From a checkpoint of a small transformer trained on Wikipedia.
Size: 8 layers, width 96, 3 heads of 32, MLP 512 tanh GELU, vocabulary 8192.
Each number is 200 + 20 x the weight over its row's rms, rounded and kept within 0 to 999. Layers, rows and columns count from 0. The size before them is the row's rms in percent of the matrix's.

# q: layer 3 attention query, 96x96, rms 0.252, rows 67-73, columns 0-95
# k: layer 3 attention key, 96x96, rms 0.239, rows 67-73, columns 0-95
q67,071,178,223,197,209,206,210,177,200,240,223,224,190,203,160,199,205,198,214,212,239,204,178,206,209,173,217,171,235,191,193,204,199,197,211,209,227,224,194,218,184,191,187,199,192,229,192,203,189,183,244,220,182,191,150,189,161,225,204,201,194,190,217,150,225,215,209,183,190,197,191,194,179,214,248,203,197,204,214,223,207,229,237,183,199,200,167,219,188,204,195,189,189,206,156,205,176
k67,081,221,178,206,208,208,209,207,192,217,220,222,198,183,211,152,199,202,147,198,168,198,180,207,222,216,182,231,188,206,189,222,193,187,217,193,189,198,216,206,190,204,230,221,182,218,195,204,216,186,238,193,229,224,210,226,212,216,210,210,217,187,175,199,177,225,206,163,184,210,202,218,216,234,179,203,168,177,190,196,222,171,202,238,195,188,165,207,234,179,195,232,235,227,166,184,191
q68,075,215,185,208,179,160,188,201,180,214,210,234,183,233,193,211,217,221,222,195,149,207,182,226,204,173,210,198,192,221,206,185,203,223,209,185,203,173,210,226,195,193,195,195,177,240,179,211,184,191,254,195,165,220,169,207,199,233,200,214,223,159,196,174,187,219,197,142,192,186,186,200,184,192,221,190,194,193,223,189,216,179,225,182,218,201,208,208,211,231,206,179,182,176,202,198,188
k68,084,222,180,196,218,225,193,200,180,200,212,241,207,185,172,200,240,193,183,199,193,201,210,189,215,162,187,200,209,232,217,182,213,168,165,200,206,219,203,209,188,228,203,208,198,211,212,218,190,186,215,210,172,211,200,226,167,160,179,236,199,213,211,189,212,179,207,202,227,213,148,205,197,181,203,193,194,218,191,218,194,206,174,246,180,211,196,228,191,175,161,229,202,236,203,238,223
q69,090,161,204,235,213,213,195,149,187,178,240,196,183,183,193,214,198,198,185,210,230,187,212,206,178,221,196,173,186,214,214,213,193,179,168,212,226,199,160,197,225,199,218,184,206,161,193,164,205,205,167,208,220,170,178,175,204,193,206,189,188,212,182,223,202,237,187,232,188,162,208,216,184,208,171,201,181,192,196,207,165,243,184,200,228,189,195,221,217,201,209,198,192,213,217,219,222
k69,093,241,183,184,180,192,220,180,217,214,228,216,212,208,187,190,225,201,201,212,192,222,200,190,214,236,215,208,195,171,186,198,205,237,197,213,164,194,166,168,192,216,183,179,164,207,211,186,197,188,180,182,194,238,184,203,212,178,224,137,185,210,201,215,228,208,226,218,189,197,222,227,189,202,214,208,202,177,193,202,185,205,217,191,215,184,216,184,226,185,156,173,189,165,183,160,208
q70,100,182,218,160,188,179,232,187,249,186,208,240,181,219,204,173,201,180,179,231,182,200,213,209,220,192,190,193,208,175,211,225,215,242,194,219,174,204,206,184,202,151,223,180,206,196,174,194,228,204,218,213,215,197,206,204,173,187,196,195,214,200,213,209,237,202,176,186,176,228,186,206,247,205,206,192,212,199,191,179,189,175,166,182,203,165,178,219,218,184,178,218,201,222,194,189,173
k70,090,158,200,182,172,179,178,252,200,200,181,208,202,200,217,216,213,195,192,197,175,213,254,211,203,207,159,209,243,201,220,197,177,193,190,224,199,180,208,207,175,202,210,198,232,196,185,216,231,207,224,202,187,167,196,218,199,191,188,180,167,198,221,194,180,196,194,183,237,220,138,203,223,181,196,217,209,201,223,217,202,175,193,192,183,228,176,200,230,204,195,208,168,205,185,191,197
q71,093,222,179,217,215,216,188,222,172,232,201,195,203,220,206,207,177,218,200,210,199,163,207,206,163,234,200,165,184,203,173,207,173,218,202,180,201,196,204,220,211,219,190,217,232,197,161,207,169,210,178,185,222,231,178,204,210,169,200,192,219,213,197,208,191,227,184,210,169,230,206,207,178,252,171,195,211,165,217,215,196,208,225,231,207,179,195,200,175,197,234,227,221,212,216,174,222
k71,094,215,195,195,173,177,217,165,212,205,214,200,208,200,179,173,169,220,185,238,221,201,236,217,207,203,212,186,171,186,240,191,205,188,199,197,183,207,166,189,221,205,170,213,157,197,189,224,187,208,163,183,209,202,208,208,223,172,213,164,181,225,165,226,184,178,197,173,212,191,206,190,208,181,202,192,201,211,180,166,168,223,197,199,180,164,226,171,179,214,221,216,170,200,198,230,208
q72,073,182,209,193,187,183,187,199,196,244,188,186,213,178,177,216,196,196,158,212,179,163,178,195,143,193,193,173,150,223,221,202,186,217,219,211,220,215,187,202,214,221,209,187,211,177,215,174,202,171,190,202,224,199,249,198,180,177,194,203,213,199,192,212,170,210,202,223,234,199,227,195,178,223,182,197,198,244,182,214,173,191,235,191,191,214,183,217,200,202,220,195,234,181,200,210,197
k72,074,222,209,200,217,205,190,236,247,155,199,220,202,211,205,215,195,195,190,172,200,200,207,231,175,202,194,191,200,181,237,191,175,223,209,170,175,182,229,181,224,180,191,213,195,157,199,171,164,214,198,187,164,253,181,182,202,159,231,168,180,211,187,189,193,171,181,176,183,213,206,201,206,178,215,181,221,212,217,203,201,210,189,216,172,201,222,200,198,196,210,213,215,190,192,203,223
q73,089,195,205,190,215,190,205,183,146,165,223,225,234,194,195,230,217,225,213,195,202,212,197,212,219,234,219,231,210,212,183,202,220,173,207,189,230,223,160,191,214,192,204,197,176,206,176,231,193,227,189,205,202,219,218,180,168,174,184,194,197,197,150,206,189,220,196,193,184,191,172,230,196,196,166,182,186,183,195,177,206,230,193,196,207,164,207,220,210,201,199,259,203,207,198,181,192
k73,085,199,181,190,190,197,202,215,178,188,202,200,209,183,219,196,181,253,175,206,206,225,202,193,195,228,191,160,201,217,195,210,220,224,225,178,196,191,151,246,211,204,212,190,222,217,197,205,177,186,190,194,196,247,197,250,202,231,183,209,216,222,255,215,207,179,186,208,206,175,236,228,181,202,164,211,217,226,206,175,196,221,216,202,188,197,214,195,193,209,178,193,179,192,185,199,181